Part of a small language model's weights: some layers without attention.
Each number is 500 + 50 x the weight over its row's rms, rounded and kept within 0 to 999. Layers, rows and columns count from 0. Numbers have three digits each. The size before them is the row's rms in percent of the matrix's.

# up: layer 2 MLP up, 256x64, rms 0.216, rows 144-243, columns 0-63
# down: layer 2 MLP down (transposed), 256x64, rms 0.22, rows 144-243, columns 0-63
up144 100:527482421549578542533488487472471474494456458465354503487426553583501374483469463534497556460386434462491461508520506455542535503428489521504605553530451506513442561546499451442531467555545540
down144 093:550532540565501634519535547552555483568510529446596589546529581500512533570527490440462498536545521534514604535479473499515594549522557488539436469428423512530510484537570466513591456439538498
up145 102:463498540629565471562530598422455498482505556423417490492478484515524522456441476550538535474507447458458549489486464450499449603457509566518582552546467508429445503446497580531589503555544575
down145 101:483495525574482469556463567464494465443575504475577490499483481489523587518556482569497515447555377467473421435454494514463459428487456588520533545496516545526481338489515539500445588511591499
up146 092:528499539558539465494556487417427515474475531433507452574511502561479465416419467519469592521497485543423496590437566516550478518557498499535512578471452452452560560517473606568571522539471389
down146 098:418563452564544470451503520509523509542440448553496563398541543492533575489489415540438450464503483417518534492474400460462539503463450446492462568485520486503584450557522451439513624448596504
up147 097:523431618528557513513456443518481482536488467526468490485556493604532593536535541511454581412448487528570439477580483518583565469532444579477547559463541463456444524472551486476526570395480462
down147 104:519497546514502595560466482487466578529427498441617525578503535529495595490472548485496554471451614497534438453430538481521514489423570542434530481542416520500483500490537452504488637500562446
up148 109:466479540535512483485524423462438514476454449496422464500508486500527532545505416527436530451492533529371525563566515526600472436494502464557513548559525479501463552588505560593490403419620466
down148 116:530472410491586505541482600522601475510445494470514554395515567515495472588487576486558460562470399513491533469510499434425489485447546520490484490445427516559509512557489548486537560603435425
up149 078:404467424522514395535446452613411496463401532489441522528534482527558521505514429516509459516447483504545523471446537527595542472524538470576511445528499535477517534531585547452479634489563520
down149 090:497455598451460505542401490452422490540456475497504538489497559495557479459441516457493514504495523478565479440412506539593519532543495443562416516510499562469549506561581486542522682573491516
up150 103:498429457505554537525445541441516507515521484407514442421514503492556527531450512465596509429469541509570554463524510489523415493452530567553345469505431548498444515632514494470571493477462571
down150 079:497458498543556392531509514545541443507479568456495482522564538526510518610531524419615514538529503520509399439493417477464539395534506433458529485489511440569479465513531568499522636513556488
up151 101:467494531563523583493478500482531516535436617524493512441553508481496473521494447468547647504498497527465430444546498510439540497535523454411437597494484463402442534556574475596525405484497548
down151 092:500431452512462502446413485507490454510592403474642497486507498586517475422522517541557497486540451467511419491486507464455479444485429540588517467483593452495513514513449518457364454427482533
up152 105:505463535528560435560497525498383577447468505561460496367574421561500546542402498484525553454416478551454526561542504544574493530535490454514485432545541438528528495550525493432532554482422519
down152 106:516539495573467538420514488494556413538528486536434597423449538548488504469496438478574479583521498478504549447471493493442517550460395398418559486507476389519451588481418473551501509497560521
up153 103:551486556541579420611575412463489468460475505510454500486516521561499545542438474415480501472506476547528582581609547531587501576562460538476527517525499468437457546478580460404472545479498464
down153 102:519466436433555490415550541467560504469467488561510480532446494488454529436508526472582447427437494460453610450473460502507494497443579525562559532574459474406538578535494496582535600546497411
up154 099:465482397481577452452413498451473411547550525498397484475515523535593561421452509482504484483568468440590519488392505465542589481481445519496510520453529501440486539487585580467487436482524565
down154 105:549504506522431520546523460449504404479455554579483548474501523452423537514462496461469508452468552514563568572469455516518531517540450585601555518523440446451550553575429526355458576533471481
up155 093:461441458578495543488525506412507445449524460440513508531475475561535560492464467533532423454557544465402462445454534549545432513481460482548560507379499482501565559551591590532438439541552425
down155 077:472493527516436463479548454529475512531501545448566520497529467496580490485504461415545544487541555531553531556495427452458487460446536444444464523471547435493571514512600468462627661475482602
up156 098:494481480581474475436522555540472573551487521472448445455460427517487478433482488461505485422513597445473481442450441498489412563497470542490495490516548418494503542502503677573499461503566390
down156 100:531539517495528515474442464466511447569452483575530510516490456524550542433575581494503459470479533532518361536487448523463436416418593480437459524517472437537434509566570470459390579511561489
up157 100:413501588517532449483507586479480488456542536445489425519513528520507517388526461510562478496566532506517512371427474600434483490524479549342557500485513514465445588515470540534484446510520453
down157 094:512567446450506470519522436538476570477585505482485530471505512535539450553452500476357574465434522492455471574565475485436603503509521571544481465506408596534539417464499412552528549452457506
up158 100:535487546566477501471436463638417523522444466482479503556437467542569518461468489551524519455539506467516437483487522584525414512450447587489352544493503480482542521471460514560457487498563378
down158 089:414588493454552521497570509562452516550461507530497473650530516523525548538600474529638442540443476481565541469539445471439520488478519518494460447590458529416463479526481458498525423522484550
up159 092:512496491538487502532513494418468528483567481459505500370587443563486431548530519362484496531494546474456525525522499465466573549471448596455432474460446498484492561479455433555580552411522592
down159 076:505545462502436604485385526477433454462490551461549465537467490482407503478558502471561480496437509363409456509492450477412472516580523519471509547473542546510543480534488427494403401521518462
up160 074:410451527543465571500483503501534491563480513383457429536532492462453446347476394498550548501439482513451486452512463544475435497499521451543492529507439513449524545440427501612557575515536524
down160 080:550506529460515460511446457558412496572426510506466556551515385500500536540497595462554448455538485508508532430514427541535532482506430506483504515479530564517520520512559443432517681477407457
up161 088:410487468505532471460531520489473554525359586529431495573483482493569428449547552447552560517448569516526565487563526488464419517578496485573516520540501428466546562472525508526546404575562532
down161 103:517570501423552609444500531450484540529474530521485561567536583443423415433496478526500526494424538615521444442435492572525495465458510423522496470426483539572505400458515500537491430480542552
up162 083:461502495546502528470441555499493495493587510512488496550515527635595531428627515551535476569448439501575528497562501399473431477560552523516525556568546582481496505517563452569526425475483538
down162 076:506542486475502479495561505554491594540496537529465455474508576538443503466425501550470439471498490482452606525568507457501511619491501535498396572491551578520422469478474573470615605425514545
up163 084:486477592519487564468561499453521495470516553399527422609524562566462540492473501534491548517447602492542440466436539605556402455533508503474460502459409538424500508585481526510492526537546427
down163 074:482483526522511433560524453478537449539429492602494478394505482474540498559495599428515479528421428482517547523540459441451539530441490523469538497464511424532462478487495530477535693457480579
up164 101:529475513494547440460519510585483532477563541530478529478589360532606590486471496494559527467469489483460452605552482478540557424487441515560402460508518562465492478541536472496606551470447551
down164 101:472529543471531511565629525489533493476530554467470604496452562540489452472440530482528441602529504449503473609500469470500493568481487425516491526442471425523454480520623576534578584568519472
up165 110:474503424481542537522469562536452548510516536492461485545467473521523463454491479457599496538484545382478465502519431477488491543421434490578504580519555396367532533430489621552465520443541537
down165 108:529573550563488499533409490450438513446608453397458548482447476462573523461510476451536454461559484534539485415586498434551366480490555453571451427555490478466540484527551508488465469521540512
up166 113:505494477516566532425483552542522597512458491488397496470493460545514449519424417401481532536465575556419486499541544508478510534513488453526478471410520487411425500579545428604562566518432539
down166 108:529495492499502451481475394509543443416513507622517509499506489398446572495369503555540474575516575489466520547588478473490430508566499540424436533572588454471540453466470524491485502419492502
up167 107:485464413470519443566569504557485595487457435532429422425488509540537504522466446478503477432435455522533450530544574509517491599467495514425459555469550577456535540479505474392601445556553479
down167 113:466477486416501539601541486518446471434562376527542475509530524491526552522586471490534514533592462499518438570513455470406486490496481540485430415509473498483523477534566520415387530455588580
up168 095:597433550445468479586483466551564524409437515512452527541434493531532418472533458525490559499529427486473572588564563566566472505524498543466496548481500525478445540530536569536421472552438386
down168 106:566563513413504468573533537520487563518563498491471519468509611457503541483425498499455519557474565430512476525483623592546426533527518484542498587448424580537514480589519543542582524429486533
up169 085:402527587489546585483463471507389518454448571488377537484507507478489462476475389516487574466510527553545482461439548543482559467497534462417451603492446500491480498436466561422510487428469515
down169 069:533469506527465448520485527467597553472578506512565477527532475514526525491576487378623498487489501462455526532525426499478457513514471555544560455468469504505563498567532462460545709515473507
up170 101:519493507529620564574434536445432485462525514560509494540618422485608590521537487410556468453432555533526516535538537538503430496423525483464420462486544467517476515528451553404506526521482511
down170 084:530501425483513487529503592499554414556548578454523524419546478508511484543471532428546464491414457467576528472559464543474555540503476476456517432429462446541510487581418552543568648539514460
up171 084:407467557506473523419510540429601474423500471502521478578568490543481461455462541446536528483509464566544465546577459554480482484569543454414494537427562563423447559496524519573512445453564590
down171 072:529526435537333531503490560475474491491523466482570547466520462481380477517471518475481401522476428448553498482465438529371544477518481482462540531404474513540497494526532498513511353472497532
up172 099:506410568492545467512533423550549591488453468488487456423529469522484431507459487422519513492569435479545489438587458548494493532527473586435525496503566410566514571571607464433576522439499516
down172 106:533444565505472473494506447464482495518519478518536599469501576470471549388511550484537508446566452399502508417510478537527506495444471517481476503594460571535553539441480483555617372418460561
up173 095:512436547508527517600477513525486592541457402473506481496477379493577586504556528488456511506526661501575580544525477463438514534518454456519517477401508549562510522506540492466434488472430494
down173 088:496562442467592519484473511450544475558555591541558393573514547505508478483495529418526482514462618517471443517557501530557514459461516446486514476474414529493550539453517383549584462589439531
up174 110:466485509561489559557403518543360583464481426523482508522506496530495569491495446501552523377551557553507461533515563553570448606438531484542440499438511436477454549428520477503445455482459483
down174 109:544500476654459553442446486464509511553478432475494488544446480534516445473573514427568431528484573426486440562455494532443517507457493501457498540468494456547516418374411465568505568549500465
up175 087:559454527487478475438473523537481461478535438470436478437508502613572478469439495550474536542399488587444459526442567402494432492550480512448543556458617480476555504590462445492447449483479569
down175 091:571545456524431457481567500535538559533452515444518579435477530527450427512482509554510466513487504420499565433455511528508490491498499436551508577537415487476536515594437579450657567453549443
up176 104:460437540488628610540524482476528519524455459546494505411607442512515494537471497431464563446498505498489477495577417462465520483463572518522541438410541491437457523510585419542507575468514416
down176 100:509512478537553563473572581468603503488521545503567463453484448481458513576515599559585529460518476489438546471508583530467520488561548454469573561553584561479534528551502583564493387544525459
up177 102:540472600517460439495510579488471572417461499550469488486570502485534476472460448426494531494540583493492488469581487532433585590473471423537569589435396530478533540576513476587466495546512445
down177 108:499547544470419484490486533491472504576436480657510532470530557503493491569564469460487424437514533424524392483529505584405559556526483552521512537492491551503502426535431532526520418521395489
up178 102:446505426447577526543448576468465532495495502478509468548611504561542457462507440438458487424528463544441412465521465563561497418582497542541539533419442534474466610487557493549567441470554475
down178 110:510534464347480548556471487505520536536487496427412478451520469505457530493499468496438524498491511424579489491607467512499540524520493526538554475577581442552533478464547536458521633377517567
up179 097:556461464518586428575462479409471448522517550492482458492536513584478456584507520431538528452575569522628477497598512575566490474422527525442534550535412505489534543523590470485535522489519542
down179 103:489507435476462574426445500458492458494447462581427589569443467562536510474493499495554475464451459462506525503549492495445523498482588476613510487638456523514543507503402497541470587609447523
up180 094:532406442592490490531586453471515514500502625488503371456504428509508496453510535524592450505487551495482535435465517549503508498539536472598435516512489494524536537639481564463428450468555480
down180 085:502480501574459502480549417474526469432499492503464443522529422405468524542520521549536414501495544500404441456469476464510527466531435471525612439500487434413496373512371561546496544543516509
up181 105:591457506546547586534534489494515589490539525527481482507635520525518474526545449384449549425518490505533522494408426446520454487507532509547482481414462526492474530584538597523439480564596534
down181 107:577550563546584494512567491498425546546604534573494530510504542569506501484527485447518514573562485556490511483457420427475407499617462524549508477550409453477483466537511491467408599519443489
up182 098:475468512523473437467554531439540468481476465560463508572539461481599494472436530502480555436435440490489491564569475555521605591534466548588455502449531415498570544550495466446514400560401484
down182 100:498571555456558487478561540519405374487518442468528552538407502518529552471488427455522587493481530420561423472473470524470579537495559529485562496534514504462535504469570542444552415456390525
up183 108:454511517497540507577547443468515525482397500438465538499576430569535409473545438516477475463577574595504505468546582495557501602442571482560539498519412431503546564499536532492412462456523492
down183 120:468504452436493489446377532478462559522597531535474482439499506403497530439525505424553556498456468536404463462450460402466538557525547530460492501482505537477443520603512484535521650509509455
up184 092:486412498579560473458466556575420526367524564509523462487472458534537491535491495358536501579526546528469490481517509460585470519507481523415526471433586450484566517521489462459432539592502470
down184 097:494456580484466527444473524519546494525456458530553572529525602423487441441514497510506502533445453575525477571566501480557428484517522550499457440544558500480537418476462491503423689567513532
up185 097:477490490538554458467546464448459441555565498496449423433511493475495439438509497380572512433464572546550496484515523476531423552394556453524540530520510530376461555564501585426552523494473437
down185 091:505611525435435461487560389486411508421511475536466460520535456500526517514446595477473499520563435570508504497505480450462565410510493526474450416413465521534441466412477494490534446576430436
up186 103:483471475513525580414514547470498460494531480430473438532550466532585454443598521470597505504534456534544511407524371543462491565468521446496466446597459523495396502525510489537438431562562497
down186 103:523586532538493508538434440538487493549545546537533540522519516484459559493475448553408453557524516478430589554510550543605430464522413524585500416517562531519511494372413533539450489528443524
up187 092:542521554561639513528525551479451489474514520562351552458597532526562510455554456508467509479424500465464452477518518419510579508556519511460522545429500550511438570600476496527468509432532553
down187 096:475509464537484568493466524451469493444474541537523502535497539504395601598574481499475452529424607416540468475461533533549547539605445515486492546426409521495571470564504543474581472493587478
up188 100:501443526518473498559544481567438652473509536482492476540429435462564599475585480525539503503495504447507497548459575481596406475458412420480554508454534468467586534486477483480427489459522431
down188 097:464485441562581542494596436479523437523479539513457503428492537453529525516516540515560363494525464499508447464532498606674502588482430592547502561511500453507485530484475488456471497461491491
up189 092:518468595514624418504497501499531445556508513571419480524496509477542446453582483533566502510371490524520464512505540582511478502543551528554530520538533508496460565415552482562508463425557629
down189 105:534566516486371581502554528574482579613490499454553500528441477485443525432519447549512452492496436455472582421482518481476452526536596575531592461546468519391540461482502470507487515467471546
up190 093:497484438607493473526488507525595523487513454589488501438506482440604459508509403491430552489537431571524539436471554497560467494468529484499446542559461422497494499409446456541580469559459616
down190 094:498504522427541496479508571537496472552474497494553430514522565485376448507480520518659455539500501453586439484502496506499545591475469516474530494403505525523550559599632482488483576492548478
up191 093:520459547500621525497490482535546448386553412440474452466518489522548589547463529481594571532532493534583411435477496492560527504432496536473539436503415523523466487483552535386473508440522540
down191 074:451474512547485497504493510436535582604425611458511456542566530475482498537455641451507568504535508557511481465503427411422472442519522548536523547527426499494458563508538489618442497552492473
up192 099:503432569542542416390484477488493527446539499568461449582520490501592505500555502520523466393511540600568417478505546464572605420530512440544469544448497480486531521496555477471433420500469513
down192 098:476542527459422431434515465519450558520477509467470454599438521479494430472531496522405437418473509556511529460491511432544460496548484502512463661500489517440475396500544499598526483533401451
up193 106:513482384534505440432506508509454540502533566494426485430500536498594505393491488512512532535520436571439526545505511431513432454572520601469393492484493425456471567475450470486580554554450563
down193 122:491495471531493530496459481510520467502484551442527457557479642549429479522493464592451463519576462429536545512419502552468537523487549474580481538455433545556549485512513497597526328494560531
up194 113:429481570487523466449544535563519594443508483462456491443537529501580468449486442405491456467455607509509601484510458400532483576477477462529407511573511485512471522489506576571474456431593463
down194 116:498511483465641563544499511559464498423502532384548447574463622490486506551585473488384496548565435517543509549541445507551434468548548485456562522484471502489439472557512535500538461491453536
up195 113:453487484484613486476392538432482511532441493454507382529538503542521516508544466497493468530515450526510503468447492488596442475512571591532469506472521467453513595476514598570571405388552518
down195 116:522505414520462493499577542430546498610481521564494499496544520493517451442399533434463437533500510551460443555483475489497496462544527480512438611436492452523559490565443446522607592579586487
up196 114:539507535604517472570584430538412513519480501516437480447585446451531541525577526443539582391509488533456452609569491511543489528505541589527476535491468446570420557512559497473456495469503461
down196 116:602519535466499565529547570461439460513574488524541468570466390459496467410541554541463503517495525537418427492485434466527492463421574488575527601541467504480574440477454461390456496481484518
up197 089:513477437483497412502504530505511562421450475537492489529560391590514481531506478502473454474580485489496486514484510608582537468427500550577494427421539392513493518479499609423494574515601491
down197 071:494524507550427503462538520561450465415458564460480422513438507471495543513580368453474525479514481580441526505545458381425471539507480423473428553486516464505497520415574488495527595424467465
up198 106:500456556526547462457512484486457473589496581542497412413516489597528414532494476492498537482517539476447604448571408528438512619481481447497550528475532539452472514601531546501438442504484414
down198 086:533482567480549510418388491477464383602469502546617496437495499570532464607553530489397532557559493495400466493462518479461517545534453528474528506479541582518464463512543520483503554478444497
up199 093:474441469620527414506570538599425480438553500512451513546630535599494543431512470420520581551425506559476542513510472467583417554443483503452475499495526544524502503535513502459549533502510513
down199 093:476528485486525421485447520585525454597431493461497567491515448402419528466496500469570450505587553530534509453524458524411477480566494496369533450520539417451488494437557525508467613547494466
up200 106:543428506459586557559394574530437482441434479450380442480482510528516512491434544463531547430499521462518435494487507419525501593471548543498470503433560372492495526543501540447461471549447538
down200 111:532523472516418523546584467475513517625457540483489478494443547432487511498430435519439504515464567424527535435506581496520403494488517498580433533428539583498488406401499474513490606476483557
up201 102:449472472455548506597499522468479487472387606434475454494495487493540482449435457450563571499473474437433594536601497472462473598523519491503540470514486478466456548621552503537451508603520465
down201 106:441502505581468527453600450524478470515592460558485524465606560496464524521539509593441391591551583504505465512457516582571496519488414466513487518458432509498522540445440488464531579474530571
up202 093:518442558495565464417537513482366605427540407543448518535509512465514542519511459558476494507608433501505513439526640574498521494517477511489464465434528449511494605543487500490555461517542531
down202 103:506450512557451501475496447452460522545526470474522508574564514489492491529578563491473444496502486504429427588485444547441506418491451513597502476603537459485409481516353524534462628500508443
up203 092:539466478504554584500523485455514570552520563514425508590518431542538536590473444518460542509574536555498479522557584543460587488462600540491490582514472528435444571423456441466458468424535564
down203 108:522489455472509423450522478488517458590510498499529502564468503473442598491437569585530489600448504485533479550517505469558429521453486484514539496528536581408521458488463464591491667515593469
up204 106:479507483520489394523492550592519536484489551427508510416434485492543527458440391471565558511500528387393532545645518481534532482518446476464555528384525452518483545548478501497493521458478492
down204 107:516470393526476565433445431401552511550515550486534446477518526526450366497461580493517483522456593472539556476445518527441486556465595489541440492535412592450538550517544507570526520485506484
up205 099:499501567507542433527455540514514603495528535528517454505517349443513497468495438500531538551444506497456587543469506470626423561536463487517514520561502506481509562481530545476415592389443563
down205 102:579526600511497514604541543518428490391549519491568464504493513383528492535512572463524544587538489498525524500615458475600456466542427531455464529454584550530484507529513527427443495458516516
up206 116:493427493503594586576532579536525503482498515530486502424559548499513474451472463454483520463523580543522547560510529642606572472497565481519471490422522477415531529580413480493519507535454583
down206 117:460489501426420428552574518436583585532495481544513525583407526512482524510509520444494487559425481447526524520442515509451546476474546411565431576519457469429499420549507406480404527519463555
up207 105:481461560454534452540620584536509505534582462569453457451553447466631590451533444568517563520521507544571507499554505544527525502528501443463414570486439454484417511500493477439464457507459546
down207 114:480500385493513529436483389460514387503496548469483478552427505519504409494441531489426433550426510379423487493488465555489535477520578409450491483426457420533531500542480475484485527524429482
up208 102:510484494494536491496463492557421503469522486429467535375611385525577511520521448476572497445459535513596468456495486484552497535434567526420399509475475488505448485452524525532576514425591558
down208 101:644470461500478507592494578481451443434424583461464566421485470573501449512450570561520542493470517568489484515616537447490450504479479501511484519470424535515525454504482609441492481578465490
up209 107:462491608512529534512528508507405478429510499473480457426557403497493482542494457318474539485502585568529477582536442536518487478488538430499532565502399531484455528545521452471550476458568509
down209 102:483472470499494493449549580476461424518472496531429595489449396405487471437492466565538415545480470560587584484444521492509572516417536495506485466464534495533516458427377514443519537522509593
up210 108:553443533538528529546492481438511594508609551485423531484623438513520545557504513469474572454459524564531524588496414484506534415551524509551452488482493432483536566530428469488596551573450478
down210 121:507525504456478498421545498492547513482477396479531609467549488532515449476520522562530519390537517554552593539515401475531523479553463529411585482452522458574525495461450529420398475602492530
up211 103:488449483566565434472557540598480524431441433524478529479623546605557455415582453502564572530428467528518478550515425473518514523491460456517557546502560518501575552560522469537449544526540487
down211 113:465501513483505399575462530532534567588525446551546608478518505486522502451494518457594477478616499511463496525489449572663466533545416417482465476470522450493483501514418470497512499435445478
up212 090:470526565536527496477463432450496474588557476384450451517560540543547458520482446461500436620515456441553489434496530566493540507475392496484473537586453484493490558453602521556574465478562450
down212 093:501502437573420536481509510548538539531514561476509447472494486493441467458405476549528516462435589439437504528557500516525405523478442507536460485483529510417562525551461464548495670560387496
up213 082:488441530473455477529521515431486428551577584439490552486530524473537420517488494578582498512478527479506433462452511466606404530407510519518422611461514457407512608443500484497474485483425516
down213 086:420545489507380484549458535449559470511563625492524456536522484444384409521470487503498402522489541528448552430523518434593533527492526564490466586448429489443492495545472458493501538502507432
up214 096:537483427507529486517471445427512518506416494452383431491453481512491470484496460480581501537474549502478528470571612455598416557486588579432411508521507442535511521627492514525569524483508509
down214 095:412473481495414523524548454517545508530489594472574469544533556426512516512523490576464446499495638519446522535485497601448520513517495500521409534520459593535597549525523555536532631485516498
up215 101:508480461573505465527419555506531481453601557546404454473506475483516518405461499481568583434451435532510508515561412493472541500477561443582482428502460394470573558526509527448552494562419519
down215 103:547545465524561451489494530507508445502591551545522515530460489483488574495451489541509466524530593441321496504426468592504559592481516511502403443501514471541490451525433440481525567440425532
up216 088:451485504533526488440550490418501456538509511522487524493513422611496569530566502487546481543506523547507559514459473575515605531437475421618464448457412490456580509591601452552545521455452479
down216 076:475514486460478515500540460513501493514476527517496475443513382518389531506586553522546509553493555497501492566613508435590556614526464502539530505488460424487584460559575490496418606482418514
up217 104:457422520552501501417545551413441524487601493494513467493573510490550577516505456430500503424503478429473560626528466451472486474437429505496461565383486408518473547418488490444518497460446489
down217 100:545424475508467574421493415499495440511569485483446450535498475490478573481478524594492448480642452426487601474512423475435499504464459487574490499453388462514483551448495464535544601506483491
up218 106:547481514461580498565486564414495468539462450484481526608535447525539429461514507487607578440448536520465470552499437491492556573524538465452565472465456416433462595505449462595495467520570552
down218 104:545582442492482528540497487493418486596468470382546480567535445423460489506608525440520434459586517509515426531606463511499522526556466430493444513518470440463481386512416504537525506524494537
up219 112:524468514494510514496588491530525579438407486466504507485521413491567537483566440434571551511525522524479560466596567556511509587548554548548515521506535378489555524600516535546481509463406412
down219 115:424567378464526460438452518426516478522482504527521489518469486493548461436513495481523530568421470535411411529456509440457545507510506432482437605425524591467510530529496516444548447617580499
up220 099:515434510512533478467486484466511500437507498420458512449568465506505547475508464439508476564356484491536542459521548578514410540491577474607408511481403470443551530545613524488494550565578493
down220 085:475462419494460454621538483468516516497379476483444571430514472495550531597457464478465514544424507512411547469483432502411470478514568500512467481484518486478506445507582500588452599584454448
up221 102:535470440531483450456459463551621531484515537436457508543452411493528501418461493436602504415498458447459484526558435566530531559525479487518440594541497436407409508525523497495580562530444506
down221 103:494419519449547467377498521482510457487477462537496479416482524430578550471434558472523511432497479441483587425537564487489489545530558400479554611469552520507521476515609392483529560514512492
up222 083:446574502549501487513461575511470521464480553486427525549501511566580495396460488484586581509373484366516529482483598430458518527549559502553524537447487585526455518535533520491506404513512510
down222 084:491477457484550514569582473512495506517527472483592486539552498525456534552482476457495469539543690480494438518550481544461519593508447534477449517495480496555502463553515454441592630401490537
up223 103:502478441486541551478573442529526595478472519453436509537552503509600431516433436449481598531469554581535490507577575496522541529466417374487536539512414496454449532503540433480514549563473546
down223 108:547459572514473535494487489472550507498407470392582542472492488486450428492507520535523430484451631540491502415516553486521513485488485547568514519588415450474581514438536497476502607580440416
up224 115:442458517594501381443475418518522475476533455487479460449463518533586512452518500442580542477561447506476411487589529408581407589487492478531456501448454496456582524551519529472458469487429510
down224 119:492557498541443468416495435536518540448475501474555489482551518482506512472561534541435494380566545570511555416509505574509591495486490537431534466548486595581401493485479569513524482461406398
up225 120:496450472545503580534469560510519615498529517504482415544497425502523566502464420510561542542461557453558564441476476455567513552523507550395450503508485541348605499552463490487535472548460536
down225 128:495541493486616513533491437482489560609544482465510527463490517528522471527561575450460582525551482534574448502446459592489558538526599411430448524493462512479436498527545559599542472396489474
up226 096:426455533502529430457577437538538525511493484396438529467406478524533461394499524520547544479547455484508516442496464532512503441559431495595542547505527406471523656535522578517469497452460520
down226 113:571570441541502546496444419509465457515502511496528584427464540437477494501525570494459566482382448575405533386485477562566471446542505545501607482489419485540429497461522518511446507504562474
up227 093:470467518494483495530578567585516593525557512414448474445524447473546506506535520419618533491474600458544450458421424522489474573504489512413529479558496558487463558565499628455490476502521515
down227 110:585531494504555486539566526472563499544467460551530522500477510511502610504501514429495492479428626606521427519523403525514539555550567516520441457571488476441526506575477480434596549465462589
up228 079:454512562456485539525496486517429493429417614525406500428527548462538494483472429514490600539471415521565571471535464480526498550521593390498575488556559501492508512492493503586548403538521527
down228 065:507535531485442512495463529482490557457599409442567440528530462556409532585524505486472465461479483505558519509464443588581489458520481517500485417492522465589501466438389503487492662448506500
up229 101:627397528534504538544424454505527479384512465492495432466462498598536484525552470531464533466499430483442422568532571527510423623435487519491516449411562490500483535533494463486512540465458466
down229 082:564467517472507575531517389607481424490498553513435548474407486556540502565520477541537528486629453481476515429487467551556435531478566456472522565512489420539526529458427453447555580446489493
up230 097:422494494532503411432402507548578557442515490490409459401470375513524507485515488460525603438537542521490531537532456548564494528485424423445582418530520497533497534493584457493480516458502530
down230 103:526558521475456430452529478513427503603476485563495441618466453383493531542521455540562463478463414519536514488482602508455443552463404382495494518509515543499475474509435459441497556483523574
up231 122:483489542568525470574496552534467617478507504522484517550533425542544491446462490510513479455438629435455426588468526575572394528469487449541503561476539480498430525597485584513449493438473512
down231 122:569559488410576507487554471483480389533490537555594445591522515569524611530517517500486518501484422529562495502446549428546458467465554563436486512443527497412427410477488453541455510527547471
up232 108:399466489648494591427511485425503482458482488533499458544499469516505481484526458457421470550531546509414453513522505476597500501431451472597525534446504539453490551470583461627542478532540458
down232 111:464535432456502550549497556485509520526463481551470506477605422503470562561558489442510536526456521422485464525520384395483481585527470506547427488512582497575440530554539557487498558534431620
up233 092:546464525428498418419395478519506577464470422527483520452520456524552471475418501442493581433525547437456524560504501477567533581509445535549468465571492445529529520541589508397572531572531547
down233 090:406530539525502465488548446496451532475452457476535561466521481447470494615445472444464558579499568460439493487581518413468606500494444601550452500549470467589518515494511577490555426486581545
up234 094:480392533575533494546580453492551584422535526481470489459422443553526451480419514470520480567407459478568537491512490556579472619436458504581500531501469393515447518522445540529466486541489518
down234 104:521485524532464473519474446543524457521465446564510566572517447544471486506467568554424558582521378523504479459425439534443533486576564509519471542463521529550394360494614468511496515506451496
up235 084:477466475506475602538504575434474501619529497484495454503466533552476459396482515505473543540531536453576466512499560527446394535442507489505557563541464454383558549531506517575416387533501494
down235 066:438582477507474446522515511533503554674477487581510615446544472459398501495498543436417534524517501578480490469513474421407496491479519495466529523485523566553449468469512514492447561448415527
up236 103:546496438520611511545528508493568506534482472576390507470577467526563424554588475424572534543524558435478524419423473525486521509492551480531509502488502479513403548583535496523522445501441618
down236 113:563438443539523564429478525428500533505463557592443466498485409465442571423506464462577555501501607546483413475493559459496562549495524507494556513532436494561507569424590443415494500522468497
up237 134:484394527570507515496488463443570575400509460552483526521513433564525538486543453471577593433575533579434503599457536462532448516429494517516459546488535510412504490509458435555580559481503554
down237 099:484466454567446541600516480445580532440394470570537527508520419556423486534499515514508506511538472586509489453520461432412504493481542569537478477532481508431513407486393509577488629513505507
up238 087:533444396561485449535589388488535513548554527493450513415434461546565556485476530524546596530547569546487443532479607541530541467504479470551518521473436555433560496491493561470455454507594477
down238 097:569478444594443497522538492531474504589478465515539547503404461482462563536467514499418533514574602526459495568487569555467537513533487519513500513450528496518493426450577583556509570562618403
up239 113:468475480517562522450499546551494456549508541478412512544473446530602527460520470544495485505441520590525434466493555595538528468541426429479493550471402512368451518415465440580549408517501502
down239 115:509493385494467496500487589424516487560480503475542553437562431539507544519458540462489433486522559460453457437536558568534578495485579554604518466546451509459544490561436517415565569539498399
up240 097:500498450519561439535533511396448474482534490463448325525492494526488477425506546413552545576487553527566450536574481518494467478518444525493521510508552524560509611533555437511584569560508535
down240 103:481515602429541506464499484607477529484372497486447566492423462493463477499484536544551479522554535505526501494521424533458621540503560488562571495507530553491408483577564442558559492463432423
up241 098:486498532568565525498409461560442483424514565424452487535472429510617504493600438497515526508519545490583517448430484518440507436425457526454568637459529515475529507456500558507520413520491470
down241 091:536452592527493499609458456481494418505451497531613504467457503518529510553563529492440468545515456447457498530533481515405567563438485489475590478490456436574558392493523513460578528575496409
up242 091:486452496535612498431487452509429511543455555503410576581454498584534580486458434509531533543469484526509471534573520522499406523454611517484526565467557464462482580545609555503504470563504544
down242 097:435497543450510489460456434436565465567472495519550503519539519472501483498472533505436531457528526427482487518463492505526592519476548468536441519567393518482527338544513526488474684475436496
up243 100:509506599615571387524568530470500499524420469463459482466511494448603571423593527537550568537519491467483503457442518487460492496584499418501462566482473467450492545421516528476465402530529495
down243 109:544569455571414547355441446510485481524469517470604541473460476469514523455509533532547489499455522485493437538493530573484605539558536528465541551423491606487437404515472492487556514448574530